From a checkpoint of a small transformer trained on Wikipedia: 13 layers, untied embeddings.
Each number is 500 + 25 x the weight over its row's rms, rounded and kept within 0 to 999. Layers, rows and columns count from 0. Numbers have three digits each. The size before them is the row's rms in percent of the matrix's.

# layer 6 MLP down (transposed), 704x128, rms 0.132, rows 219-282, columns 96-127
100:531475492538493504494567534531464470487466545504517451466487449484488513512488500545530467496512
092:540495488485496497431451484537489485508513471492515480486476468528492498467508497519471457505518
104:525493465512502512473501501469492469542507487518522531543491487512501518480492545540454514523496
097:497492529474507534549489516518514461485506495515500511496455472497513537459504481522504529491485
101:511510486469558477498483538473495514534498490521521479445514482530431511551479476489544472495494
098:493451497489475481495462489489488506493452502485526502471500498500524523541505534504512455518470
099:540480492501508506501444487478504488493485496506513468478512530505469532507477438531497495477528
102:510494504488483512507508553502500512471467492520505500517525500532518489432429514477488543509470
096:491517517521524502512490536504511447541512504454559469502458513521485527486507495511541530516478
099:525482469471509512516453470516491519536557535471458548478485506496516476487512547488468515480493
111:524476498506446521486534460502509494503523514480478494498518489505541476504507484468472488494465
108:505498510490471470517555534515480462481477534535518508524466526522521507493519523473512471504524
107:527476517543496487517503485509467511489482494492505495500495483535546521432522498510452528480503
102:451474459480512556487541471478482517523538483505459512488503525517478468510497508464517482485522
104:508495471481536528447524472497490491478525485531507533479491509484481507503459498515496511529453
103:511493468522527503507466486491498497496497490489503491463507498505480514446492502514468512502515
098:541574550516490470522503516548500482490458492500477515529485504515489544535502510493507517458505
103:465489490521517496438483508525494422514452470531472545509498505508546494502486507495497503517517
107:509520517507457483472497481509531474509505501547526518494524492557498499480478498528520516516493
103:506510479502513498505507473523525533530446454480474499469543507500515510449507482507482518460501
094:487487499486529484489550460521489530478466486480467502489480489531546526480499528470488527543509
101:523449518508521520520459481510504531510520516470518478462529510510491535533552521504475515479504
090:475528479511477500529538491504469495560519476483499546543520440519501451467480496497464536481510
103:543466512503492462522487520488494529487539558540491497484462487488477459477473501514490519506539
104:447489501502506483528453499507514511516524514511485515513497538523519480506502491523539503500530
099:514544488504489521522514517490485509500540518513472540554456506502528536543504463506478512493490
102:506463485463513486511456487466484481524537509523492496517511492478486521523535480525494525488500
099:537490464516508490521479510501547470523499471495481480506508493482476494554472488531497517490500
102:517546471520476510498557466473510538463484491497498492503473478512480485479544519541484490494485
103:520499529475491517548610526473542493486500447514513468497477500499520522533513490494471507498487
101:531501560510488507532540490463498489538486537511539445487490528459500542524446498494464494514539
102:504501538456500505467427532499486466489485503519492539566532484464535520483493492507491505498524
103:460468519485454526521502513530551509530454455531523467543527497498482481520505493506491478495507
099:522493537539490469526434506518490484492492516485494484481526486516472502435513451462495520496514
101:514520513510493488484501506472493504500513530485461459489514496488495488547498493472501475487496
098:503463514488473537473442540519540515490488508486497464501531472522505533472510508526470471488503
096:509535473514489502531472452507487499490513508507461502452542515529483494548491500514490506472518
099:504512487492529528482445465509532524487469505513493445480492516487455505502496499564547461542529
106:521501480503516453500512502500516512486478488472469483510526521518496542535550518474548523500505
097:484491516504537497489563506505533485443485538523492521462475505537504502516467511489522491542457
085:477515513481508510509577491532541496467509502529514550474497508517551505560493516532484517509521
101:535527548501508485506522532503516483534529494504500483495464537519484487464477473461488496509511
096:489550510546514538519497456547544528503508493493450527505487533471510473507494542490493463505498
098:489531489499508502451493498506490511510525514522511532496496481519488498476494479480501446531512
104:501511483476518504526433497503485493462517457472521544447494511493498492407485534504504546484538
094:490529492493501488519381541550500544512499517498513498504483502478555502494518481496483525495519
097:501434522498472529493452539499516525492464519480494513545502472473534470471488486489504498471504
102:465516535486504460499455501523499529488487487509482515513521498493505537491435478540471477499537
099:473511482488510509514512517520484504478519521496511481490531526493480538498485452471460530530548
093:486477526493490496534385549518494519464504542486505515494517533519461492472479504498515462485512
095:501485467550488495526576509508447451511457518491527504517482463528491483496451513515516480455483
098:513499472465519514518465494509485518516509502446497517542468472505479545491469530523443490500510
106:505469526489541492487463518490517456488508482549504472516473471506488495448493529495494472487511
094:517492524522504529567424517512512512545501558483445462426492487501507535445518505468478506486519
094:482513506509480513503527456487445518492476473496494502503500495482525523518524483514475498514496
104:491555502535479484444579559500474489519532504502516475528507480468523484430496471513476489486493
105:512484522483494515504446442523509484523469554458478529514517453513477460522518554477456507490509
101:505476512497497501480469478504514500499522528478518463474522518488534481458525471463505548459500
093:486481525540520523538484465492479498486487454516475536510545508535508484501495473504488488508494
103:525543535489494481496542506474493504477462499501542481472531490484494548514487496529495521484551
094:437486474464532530460446486507466528501521489473491491515491519522476481478532522489482487509528
098:516550480512511488521632494472485477503488482464551546544484487486508514559519493528528522484451
095:510516491500504525492495479462502449489495466470489501471478519500501518456517524457537511494462
102:458543469468511494473592485498519472503535541547480481508481516498473473533513475474506476515505
# layer 6 MLP gate, 704x128, rms 0.15, rows 220-283, columns 96-127
097:552492486507487548518506507489520520521502492512493544506527457497514476548556494516460471472496
099:447537491512503443475486515502539505545480498446500507539522485536485498506459529500515526524476
100:507489509506491478524513510495486487488498514497532487484503504502461447536485503515496484516486
104:493531483496497507500496499495439494504509495443491497498495452518451503507491511486499529493486
092:506513513484485486511498503482495553532536548498496473497493458500530531488495519508520530481481
100:478497513507456536508487497486456544541465504484492518507492483485472493510430545483507516515541
097:473508524545511489476486527496486474499502559451486514481528467513463509480482508514514489494455
099:518472487502500497459511490536525495463483502473490494490527482542511500531499488507509493475493
100:482501540514492499512497530514514495472519517507502485449521491523515505524507521472505499491509
104:499565472519524463533525565483475497493490456505475525491499506468529507505505496550513508504524
109:493534506512471509489531527501517465472515471488512471477495519504492476528522520531488496497491
107:491519461512535480501520546441545527524469489496523514515501456490499490521501507494505510500509
101:535512519540554499501523466475459505499500543478549510513537481483522514549489475523533490509475
108:550447470486523529517512560517482498473497493427519504492508456529539481532533481524503509477471
097:512512517514518496507488517514478488503479482503498536511511458460522492508562442523479452523449
098:511471508477532531504510522478537522518540570461508531467488462520508504513503457490535455498478
103:505508497526468466491512461503446493482515494539484508527467480501496506529512485532469455488525
106:495540475459484484447518517550491500542471525498501525520543495485517503536469499493489468494499
106:442510477471528528486518464503458501533538495512536485477461460474430505525488552500487480519457
090:528527470482463474503522505511499521532508488523530518493490503501479504524561472470482510481509
106:527514483521501507476503501465474474543512497508513492489505475472501459521551486526476521494451
091:505451510497448495481526465505524482520510518490568492527424522495489475533496502476532499492466
099:490539495527509464493517464519505490490509515481544471528541536473522472517514480512505530496463
097:512551518562535520488525522453447528506512478486501505516479486457522480531506493527557511506508
103:504495525509504491478534461530506494511512493497497466521489469532463485535475486507486497472520
102:513483515475477486517487491536524520454564509460550514449521505495484488499512496546516483493489
097:477515541491532503501492508491510466488453499497542525535515457495506487520467515514484465530546
103:524537498501500465534523499493475550475495545498513505523519489486526491504530555488480515482473
100:499494491509538524493531528493522526497530523501511510529506465493480482513449496493524511483454
098:504508507522531545442521482491484495517525508518466502527536474521534482511479483517559461483525
100:524488475539529488508520478505509510518519521504484463471490504484442473509484536538526481486474
103:546515459476460506488515441481485554526493537496502522521487478494513544497513497515500496542489
099:490505482472511471529503498474489513517520481465523499497521457496530504487520518489539481440495
101:512516516468518536494499459507489484535491529515484486500520506502468493509521492476514472500484
094:510480437493512474492537507481487485491485517456480504539496479488506546502523529479469476519497
094:479501502527527456536521500510504494528476540469516524502512491478525512530430503484502509473483
096:467491476508525477509517515507538462522467541497497520496497483527506496520507478525475466453526
112:501484579513492488512517522503510507533452460508477471470527445502455509523510507494500464489475
101:502532493470516454440511507501474539517506466506510482496486516499446523526485482506487490492468
092:502450523528463488523499520490518532507513522509528519519460514505515524509491468501479489460491
104:508561480545488477466521454512490500479492474469505504508498529509487489503465524535560471510518
095:460492503485550500474507487482531528526497443519471485479518500501507480492468522492539511506487
096:514485499451562498478508506485514511464585476506493523494497459528498520515511516483510540465465
100:515451545544525497511515515481462533495500538461518503482475474480494499476504452558525510470518
100:499492500533493517478494546495497534492489531541482533472523536527528443529509484489506489511488
099:529524491490455521498520556462491511527467517464490522564527492514502496525488482535500522472510
102:495510513498492497510526504546461498496522488531516487478481499477438454541518478511516493499470
101:449509487554462493543520489494466502519577504480481521545525500487514515528499484496505456471496
092:427516477542537511526520490478488518508486485527500520512530496514478519533507447466502474478499
096:517547528516485531526519503481493477501541496504511459481517503510507487509526533500492492519474
100:506508505568454496545518531485467465461516515485510520483508486515514457541538458500499503472479
099:483529503525527505490523465499506501523470501495547516498479517505511500539467540517517489529512
096:510530487496470534521523510531510528488534484505516569515484497451493513537511496504535452510504
096:495492465488472446496510504500455521525477500492522445502484480494510496537449527529501507530484
104:567470492512509507491528535505501509531562484450546509491477481506480501517534490527520527535470
100:476456487503461532513475527498529493514461507498502523519470531480501495510516500511522508481485
097:500474502485482529527539478458471523521513473492540477475473472500537518506495524532465527488453
094:519541507519502499533500514480529513521537465500496568474526478505487498517540480495469526478491
097:485526487515513484503502469446490468507490507457476500521530462473496512519524512509507453522495
096:506489491520505533480504492539528496487488477499513506473485536479533520521526474545506485501534
100:524504521486514515534468519491466435475510520508489472535474534471513494487549489486520465490465
099:482501511500556499510523479558465508481485500495518477490493465506480524518466519493565499478496
101:549476529486481503484534475514484515505544517517545471511496517468506502533507517486507492513461
102:480532535507519495490512490485449537521495536476517489487463493505515550563484505530536474491486
# layer 6 MLP up, 704x128, rms 0.135, rows 220-283, columns 96-127
091:493487526475505511497494504549519491480485502483541514538529518483492516517505527521444519483520
104:528480523504510506506506505509474538513548464485527506499487519542471454510471517528460540511484
095:524503450500526516459505477493512508486503496494509540497470511462494550512554484525542497492523
101:496458505462553487492541485481475512486516501484490550508522483539541467492514480503494479488513
098:516541519518500475525473559493499490509473495511536491454465502538434476493505523514447535499465
097:478469513494468447500482489525466496520452538495455474542502463457488547495503494496485487526531
100:508532530477514497539502493498452468516488491475461487511489509474495539487537500508448507458510
094:505488467492513522497531513547520506528514524484476526489513497522488507495498432469462486443527
097:529534493459484485489510503535456482515519486519474524486485525539501447528526500510481500495484
108:493504521536523524540516468495480499497518458482481465524516484449525487489488469510470501484474
106:541539498514517472540499531479514468508484508493505508483531502507519554468504520449453492530504
107:477499518525494470513522501505522492477502508501499558461531505482453532514489490498506543484447
102:482525466491502510487511494448494500503510502491489551505494463486518508493510509445476489498534
106:518517520493481478491489530530533486500531538507531498508517518503506519506545495510493515468529
101:506469522494524539510502556514495539491475489490505477507502445494429506491469492502477495550481
099:495507522508479528478529478521500506506502504508474488451548500488480498517497472474486490451448
104:530527526491479496516518495464493494506508481498474508517506477477495489521518486494505429477533
108:541451461472504464524522466502491490500531486499512476496477540511453486492502482501496541533504
102:480515515540454502472498463508497497515529490528516462497477463448556500536487523515482459532459
095:477512481519482500496520487487532472449518496502518509490481468473523514518482478452447486513526
101:467497525478498516505501485482497520503473513516464527541529471469469494555469493474492499500498
088:458477481526517492489525508533462536496477512515502495484497500527511495513488503519478515477491
101:499519458476533530509520514459479511472493461494505559481556458491504464494565488502467518492484
103:500496507478504519520498462455452493463527527519524557454435522508502498507540539503467495479470
100:499547485511397498521487482487485468486532504474503504489521470524493480487541515484508463496483
103:489501504495472514482490534526490524479506503489538513514491507476498487493478505452520481502495
097:497508488484519477512532494514533511505522500502519482530475545475488517502510519484460492560552
102:456474529482576478488496490488473502517460533491516532465475510504520528505525442449506499530513
108:494485487515523452528465484529513481491443483498473522452531485511506496482492472479529486487498
102:505527539480472507522497509527527526513572518517489520546505509486489504463510511478462468497494
102:521528487496554514496492461509488540476529539478433467507526490472482472499518527550535504494501
103:557479489468449469493507491471490487494527493509474470453477485520492514522489501534523489481510
101:519464479489518503509518501486448528522519486445505458511475479509548508486498513537540535470477
105:520569517487489469457508499493496497466521495506555501491501529472488539500470484526522501480539
094:494514521500517506480494509476528533519529516500539485506498497481546523491439468571499512494483
096:505481468503504482533517490469516503486466496493511492453472480498504475468490487510465462526552
099:551518481516494460485517489502475483527501538513471500506433496519496517486543496474478522489518
110:514451495463521506475517478481517514477506545500519486491539471472518509506490499518542524478518
099:505478493509477473556482492521497487516546520486469431486501516546509465499485541525471512485474
086:489472512533481496504530480522521494522470494441493540451529488510478513480505483487462512522528
101:477513552508418507530513529509490514493499492538485470504467499468483494499529513513513495530513
098:455524486509537511447501489505460500466470481525508492486535512525498497502490493530492473484487
099:458530476493538531491499502513531512541498491451475516551458523471513516501512470470487505461465
104:517523479515483488476509520497539517508481495493522503490502486510488525499484479536502488489437
092:477478517506472481550469543477518491494519484510515507536481524521532481516502529466500487526503
098:492520442538509470500518533500522533472470504512560505537500533517496495521513469481500500466501
102:536492481499449508531501512512448481546505513497497452555432490443524492494541503523528488517527
100:508495506485505520555498490472484522473513469476500497503562509519528493495517512494485531538500
092:471500473516537509557499479473499507503472494542512532493511508502500482515462492482520503523496
097:486505502537503487494454474509475522462533504525491518474519539484460484507498541485500447512464
100:516513482499483499494506510435518520494500494493510529476540497488491544489510491493460487547552
106:551531487464520538505527493457504479535497481466492489507530521495520505514496525510496512512510
094:468499511472486504539520527472506469539504536533477528469494474525506512511453487548537480492496
098:523497493484510503541514491492526526470526483536498538468514532521495514468493515481487519493471
102:516514514475487532519474510519499465512513506487467501495490467506499525502548505522525448470536
108:537492487500491502511510493517513477495542529515475480495497477482509536511544464510530469515490
101:487492551533520514517496530511458542491502501514502510526510463440508513524523489498521456477494
093:547496522480492460524538521512504502455502522531506495539513500528505537514479481482484533498483
100:469518490426487493506485518486506475536472522524539487511487521501494508511526481496491491494523
095:512479494479457539459513493511513506523432516509510467481487515547534499539539535474547502493507
099:508505511492468483518489507516538521534503499476475499517552514498464494475458512485452517495513
097:450482490519524522473522462580466533500514471527492482466511508524535550485516479545503515507489
101:496514484502541479467528559523483512446539474513511495482490527506510477486485553502504539501465
098:495475517524517530527508502492528477496486460475527504504506466495453457512519547494491527503494